{"tie_embeddings": false, "parallel_block": false, "optimizer": "soap_variant", "lr": 0.00751, "warmup_steps": 46, "schedule": "wsd"}
Each number is 200 + 20 x the weight over its row's rms, rounded and kept within 0 to 999. Layers, rows and columns count from 0. The size before them is the row's rms in percent of the matrix's.

# gate: layer 16 MLP gate, 1216x448, rms 0.201, rows 49-65, columns 256-319
# up: layer 16 MLP up, 1216x448, rms 0.207, rows 49-64, columns 256-319
# down: layer 16 MLP down (transposed), 1216x448, rms 0.196, rows 49-64, columns 256-319
gate49,103,190,204,211,219,195,195,207,170,206,186,163,202,175,203,221,199,188,210,222,237,200,175,204,186,234,184,187,186,206,154,212,187,196,155,191,235,194,230,183,206,205,196,208,168,215,229,207,194,213,205,191,163,237,228,209,187,197,225,199,215,205,232,200,200
up49,099,204,166,226,211,198,185,211,226,191,181,209,179,168,160,143,162,225,207,204,205,194,229,206,212,198,227,227,184,179,187,201,196,237,168,214,240,189,163,232,208,183,220,202,184,164,220,207,180,197,168,167,228,197,201,193,195,190,208,198,212,191,186,177,165
down49,098,217,182,181,201,213,219,237,234,189,182,164,195,169,190,194,187,198,189,191,154,183,238,172,177,174,215,260,181,201,221,158,191,171,217,238,174,188,220,191,218,210,217,187,162,180,190,214,174,181,152,219,192,170,178,200,213,245,166,206,186,196,211,180,164
gate50,107,229,167,217,177,228,211,174,200,190,198,183,221,186,176,207,225,223,193,233,232,200,209,204,219,172,203,193,189,212,252,196,203,208,219,184,185,194,193,205,176,198,172,193,213,204,235,204,186,201,198,212,192,202,238,166,208,200,224,216,231,195,152,228,194
up50,100,181,224,158,194,198,203,157,195,161,205,232,201,195,216,188,216,224,199,184,165,206,190,198,202,212,190,192,162,194,194,207,186,196,213,171,213,182,198,187,220,182,218,212,226,200,210,200,226,158,211,192,189,225,209,187,157,196,168,193,230,166,216,224,187
down50,101,189,147,220,195,208,196,189,194,195,163,182,186,240,191,211,201,179,182,160,166,210,189,215,239,201,217,186,190,198,195,208,204,177,209,189,214,194,180,216,222,175,201,191,203,179,179,185,199,185,204,219,203,213,188,168,188,224,197,218,170,178,187,186,241
gate51,104,183,189,216,262,184,150,254,224,219,211,196,172,178,234,214,195,184,218,207,212,185,176,206,227,205,210,176,223,203,217,219,208,208,205,177,206,162,187,177,230,160,218,236,226,219,201,165,200,202,209,218,221,248,219,217,205,174,211,160,198,228,180,183,192
up51,105,183,191,227,172,234,193,223,204,185,164,191,207,197,178,232,203,187,217,200,178,241,212,234,191,197,206,209,135,183,192,217,174,195,198,238,234,222,185,209,166,190,209,223,221,222,219,183,179,205,194,198,191,196,176,168,180,188,195,195,222,216,188,190,166
down51,103,202,194,222,216,202,197,182,191,188,156,179,207,215,164,203,173,197,191,211,214,218,197,183,192,188,216,178,207,196,189,214,221,229,193,183,197,183,196,248,175,217,201,168,214,195,172,241,189,180,162,183,232,205,195,191,203,211,199,156,207,212,190,185,206
gate52,105,219,218,190,195,194,175,186,175,208,205,199,220,217,212,189,188,185,169,190,246,206,176,189,205,223,208,190,216,213,200,228,196,240,181,209,197,190,215,206,172,213,176,220,199,192,217,206,205,210,236,244,180,173,182,181,178,227,185,185,180,214,212,174,210
up52,104,187,231,240,186,211,188,191,183,219,202,169,191,224,210,232,209,183,195,201,169,163,208,214,154,196,185,204,237,209,183,183,209,212,225,203,160,183,208,223,216,226,193,167,217,183,188,204,192,186,208,251,200,228,174,199,215,209,184,176,166,183,188,186,223
down52,105,211,216,194,184,202,180,187,214,171,202,236,207,224,184,224,183,196,206,177,214,190,187,218,195,217,175,231,186,149,195,188,187,173,208,212,211,179,177,189,193,220,176,201,212,194,199,187,195,175,193,245,202,233,165,192,206,201,219,206,155,205,195,248,188
gate53,096,231,207,225,217,195,188,211,191,200,183,204,216,207,166,203,211,192,222,177,152,208,202,192,221,190,244,180,179,195,216,187,206,165,184,207,195,159,190,193,177,225,221,225,188,207,241,179,220,219,209,190,199,219,199,193,219,204,193,186,218,200,199,196,211
up53,099,200,228,176,210,183,184,231,177,189,182,193,220,198,195,250,227,203,190,158,182,204,176,229,207,176,246,187,203,200,206,188,168,203,147,193,199,177,224,211,204,187,170,228,229,205,192,210,194,185,229,187,175,197,213,160,205,244,209,216,211,181,193,209,208
down53,100,196,174,209,204,201,212,203,201,219,218,169,210,225,183,223,168,204,151,208,238,220,189,189,200,192,206,171,228,184,217,196,178,222,225,199,208,213,239,188,195,228,189,205,193,220,196,249,214,177,217,176,194,202,176,193,217,206,231,198,183,180,193,197,149
gate54,098,191,181,190,216,228,188,201,177,213,184,184,184,214,175,213,207,215,213,198,198,196,214,200,211,178,201,223,199,209,207,242,207,186,175,171,216,209,176,196,188,201,192,208,223,243,195,210,244,214,241,228,215,231,215,195,195,196,185,208,201,215,198,179,206
up54,097,193,167,214,206,188,188,202,200,210,176,209,226,213,199,170,180,200,223,200,216,196,201,195,219,187,241,177,194,219,200,198,171,214,182,222,167,190,187,181,198,183,227,193,137,187,213,180,203,194,222,206,220,184,191,199,190,176,182,190,162,183,199,209,182
down54,096,203,174,208,197,209,196,228,206,215,222,187,178,229,194,222,230,212,219,193,215,198,214,210,204,186,213,201,155,190,224,186,205,226,187,213,212,189,192,204,205,171,241,193,165,203,206,181,208,210,187,199,171,184,196,155,244,194,193,204,179,243,175,226,216
gate55,098,180,206,222,223,205,211,204,186,192,198,221,185,225,191,198,204,229,175,183,198,148,202,167,230,239,204,230,224,205,239,190,194,189,177,242,193,171,163,203,174,155,203,155,215,195,191,220,181,223,184,212,191,226,213,200,192,192,202,217,203,149,183,185,204
up55,099,230,207,171,201,192,216,216,217,200,244,167,219,215,229,183,187,190,216,211,214,208,224,187,186,176,204,188,179,205,178,223,169,193,180,184,206,210,207,189,246,169,186,221,217,210,196,216,187,188,181,179,219,186,209,174,193,198,216,192,211,164,202,142,206
down55,093,224,192,227,165,193,188,216,170,213,195,212,202,182,200,207,173,196,231,191,179,204,203,202,175,202,169,192,182,231,228,215,201,223,191,202,203,226,175,199,212,197,237,182,216,201,200,186,226,187,169,199,160,191,235,211,205,184,193,177,219,211,210,249,233
gate56,103,195,219,185,230,202,202,221,181,185,236,146,188,219,188,197,199,177,176,177,194,181,219,167,189,219,198,224,184,197,210,197,188,196,192,211,195,220,238,186,217,194,193,201,191,199,173,169,230,238,193,195,217,228,188,209,162,244,213,200,194,176,215,193,180
up56,105,187,235,176,222,185,205,198,193,178,195,211,222,193,195,221,215,189,226,188,217,207,199,207,213,212,214,196,221,182,189,180,221,169,223,197,212,207,177,181,205,191,229,215,166,207,198,215,232,199,159,162,196,197,178,224,237,156,207,206,227,203,212,216,206
down56,104,188,215,166,222,177,208,233,224,184,212,213,167,204,208,203,188,207,203,212,185,205,175,209,216,177,249,202,176,221,187,171,213,181,224,170,228,196,199,202,201,168,185,209,172,202,185,198,204,189,165,184,237,161,172,201,221,160,169,194,227,217,197,198,216
gate57,104,165,214,198,213,221,201,192,187,199,187,209,174,203,208,209,185,220,176,182,219,135,193,161,193,196,172,175,213,174,185,193,184,180,217,177,185,190,181,207,189,212,226,196,192,208,208,205,206,226,151,186,174,196,190,202,207,208,185,218,178,227,176,203,222
up57,103,221,158,165,205,206,191,203,220,188,182,183,221,227,208,202,215,230,248,217,210,213,207,165,198,206,193,187,159,216,214,163,192,188,224,212,192,210,206,196,230,193,190,180,202,230,181,213,179,189,207,198,174,199,189,190,155,219,246,195,193,222,196,203,218
down57,102,240,204,211,187,198,201,258,174,177,218,190,200,178,220,220,191,227,187,212,175,216,163,186,205,178,236,182,213,178,175,203,222,240,214,202,195,215,245,196,241,234,139,180,189,189,216,212,199,199,237,231,216,192,193,192,204,218,216,204,207,193,212,174,186
gate58,104,209,163,182,206,205,193,175,210,199,196,167,228,216,182,211,228,208,223,216,229,190,211,203,175,219,221,190,203,221,257,168,196,164,238,201,213,188,212,213,201,207,213,201,189,216,176,197,192,206,187,180,160,203,184,191,160,230,173,216,217,238,215,173,209
up58,097,181,213,185,209,193,167,223,216,236,211,193,179,231,216,197,216,218,174,170,223,173,190,191,183,214,205,190,174,189,193,188,204,192,195,202,177,191,186,196,212,170,158,195,188,209,196,226,193,211,197,237,179,190,202,222,188,234,170,202,209,188,215,222,164
down58,100,201,231,166,178,196,222,150,186,207,221,188,215,217,212,211,202,183,192,243,167,164,196,206,213,188,178,207,214,181,163,190,183,157,188,214,234,211,205,161,233,185,192,183,181,216,242,157,165,203,194,200,211,176,172,209,210,162,207,197,246,230,199,226,240
gate59,102,187,191,212,188,227,204,225,237,197,187,191,206,204,197,147,196,224,230,200,220,210,207,186,215,197,215,150,225,200,160,208,184,199,213,197,242,205,162,198,182,166,186,228,191,199,213,188,184,176,194,251,182,212,180,193,189,194,193,203,196,194,200,193,166
up59,102,165,208,207,202,187,211,204,128,240,182,189,209,218,172,210,188,237,181,172,186,242,190,209,192,199,249,222,203,226,185,170,221,184,195,175,161,239,209,187,192,200,195,166,219,200,193,183,219,205,214,190,201,166,237,223,194,196,189,231,207,189,248,222,220
down59,103,201,227,209,208,208,194,209,221,173,188,215,196,221,202,210,243,238,224,209,264,223,198,161,206,216,190,191,194,218,251,195,237,218,190,214,191,214,227,191,190,183,214,177,191,196,223,150,203,192,170,207,174,202,218,210,220,177,198,189,189,202,203,195,178
gate60,094,215,216,199,223,178,244,178,216,192,237,202,198,211,171,180,217,187,192,180,230,190,184,226,217,181,193,190,213,227,163,227,201,164,202,213,173,195,180,173,174,233,194,172,190,173,222,198,207,220,210,223,198,186,192,170,204,190,174,189,181,214,222,222,244
up60,098,167,200,250,252,218,186,193,227,213,185,160,182,224,168,224,200,209,186,169,163,190,192,179,186,213,186,206,148,173,207,187,195,208,183,206,195,182,191,227,193,196,182,218,217,186,181,207,201,205,222,206,199,198,180,183,171,216,232,192,200,208,188,194,200
down60,096,176,237,220,204,207,234,207,232,179,188,215,152,189,194,209,191,201,197,170,197,254,166,192,192,199,193,210,226,192,206,223,200,198,188,179,222,227,201,225,202,211,171,223,171,197,202,230,189,218,185,186,179,195,218,185,178,212,162,219,233,221,209,209,176
gate61,102,215,216,169,215,170,198,189,264,217,168,200,228,161,180,228,206,189,191,205,212,191,155,217,180,211,194,171,212,183,187,206,239,196,191,222,175,210,214,179,205,171,204,217,169,199,209,194,178,226,222,211,217,198,214,200,217,233,216,206,207,199,229,207,155
up61,100,195,215,208,192,193,167,232,193,191,218,237,212,233,193,231,197,194,198,223,178,239,245,203,214,214,223,203,181,210,225,225,220,183,203,179,224,240,231,202,226,198,213,219,184,213,216,193,218,197,200,219,201,220,242,224,185,187,239,176,206,200,198,180,216
down61,097,184,141,226,235,220,151,197,179,181,200,204,224,191,189,166,182,186,198,218,227,183,186,160,213,200,209,203,224,189,189,212,216,226,225,192,225,202,176,175,188,230,223,222,193,201,233,196,196,194,182,210,180,193,197,198,206,185,198,215,197,233,197,199,184
gate62,099,190,191,183,198,199,210,191,167,202,196,207,183,177,218,220,171,219,230,220,231,157,183,199,221,164,211,202,212,188,187,174,197,191,174,249,165,184,211,183,201,171,206,199,201,192,217,212,187,202,197,175,207,236,195,233,170,201,238,185,181,186,191,164,179
up62,103,190,187,196,167,168,241,229,229,183,172,157,176,185,204,179,209,203,236,205,196,183,197,225,215,213,214,195,174,206,184,204,199,184,244,216,195,223,225,238,203,232,199,196,177,211,178,198,155,170,216,186,221,203,216,141,200,204,199,145,200,203,213,193,220
down62,098,228,202,171,181,225,208,233,221,204,203,171,186,197,224,165,212,197,219,232,181,207,192,197,208,216,215,194,174,225,221,184,196,209,169,182,253,175,225,209,225,205,193,182,200,189,203,211,210,205,230,205,202,175,198,158,191,230,189,163,205,239,196,182,185
gate63,100,197,187,211,215,224,222,212,171,233,233,161,192,178,208,200,210,211,212,186,227,178,188,200,169,190,199,191,192,224,223,206,205,205,184,213,200,204,212,197,188,167,222,226,186,218,180,227,212,175,227,219,195,185,196,224,215,231,236,233,176,208,197,196,210
up63,096,192,169,179,229,185,199,176,198,215,234,191,212,216,222,230,216,222,208,232,219,203,194,178,191,179,189,188,184,121,216,202,186,218,219,214,199,233,207,234,183,179,178,176,209,191,209,208,161,203,206,192,196,182,192,205,201,216,243,185,181,215,179,196,218
down63,096,226,224,212,153,222,180,198,204,237,213,192,185,205,202,214,176,221,222,184,201,192,228,209,208,183,200,187,247,172,203,191,211,210,217,199,188,199,165,203,200,205,213,195,221,186,210,204,195,231,223,193,219,184,211,214,216,219,209,195,197,206,173,224,208
gate64,104,198,195,213,179,156,178,207,207,172,210,189,203,201,188,203,184,166,187,206,207,215,172,180,215,191,196,223,209,217,196,211,247,175,220,178,234,201,212,202,218,196,229,197,208,216,178,247,188,171,193,198,215,166,242,184,201,204,209,248,197,184,199,166,188
up64,102,215,191,256,175,188,162,180,194,213,174,225,206,198,212,206,199,169,228,225,177,234,194,188,225,160,183,199,213,203,221,197,183,179,188,216,204,193,203,189,200,234,180,198,186,196,170,246,180,202,186,195,164,187,220,211,208,213,211,232,202,207,193,198,200
down64,099,232,205,189,200,200,227,208,183,205,178,211,185,208,198,188,191,235,204,164,170,244,194,240,198,187,183,189,176,190,212,213,195,199,230,208,228,176,214,231,216,218,191,202,190,186,190,190,232,215,220,149,162,225,190,221,200,226,203,242,208,175,202,212,179
gate65,101,201,188,218,204,206,180,194,191,160,186,184,198,172,200,179,229,216,253,183,190,183,213,220,158,223,201,170,211,200,234,178,187,182,199,226,227,202,188,214,186,209,196,179,226,197,234,214,248,171,215,223,195,247,216,232,168,211,204,192,203,191,199,180,206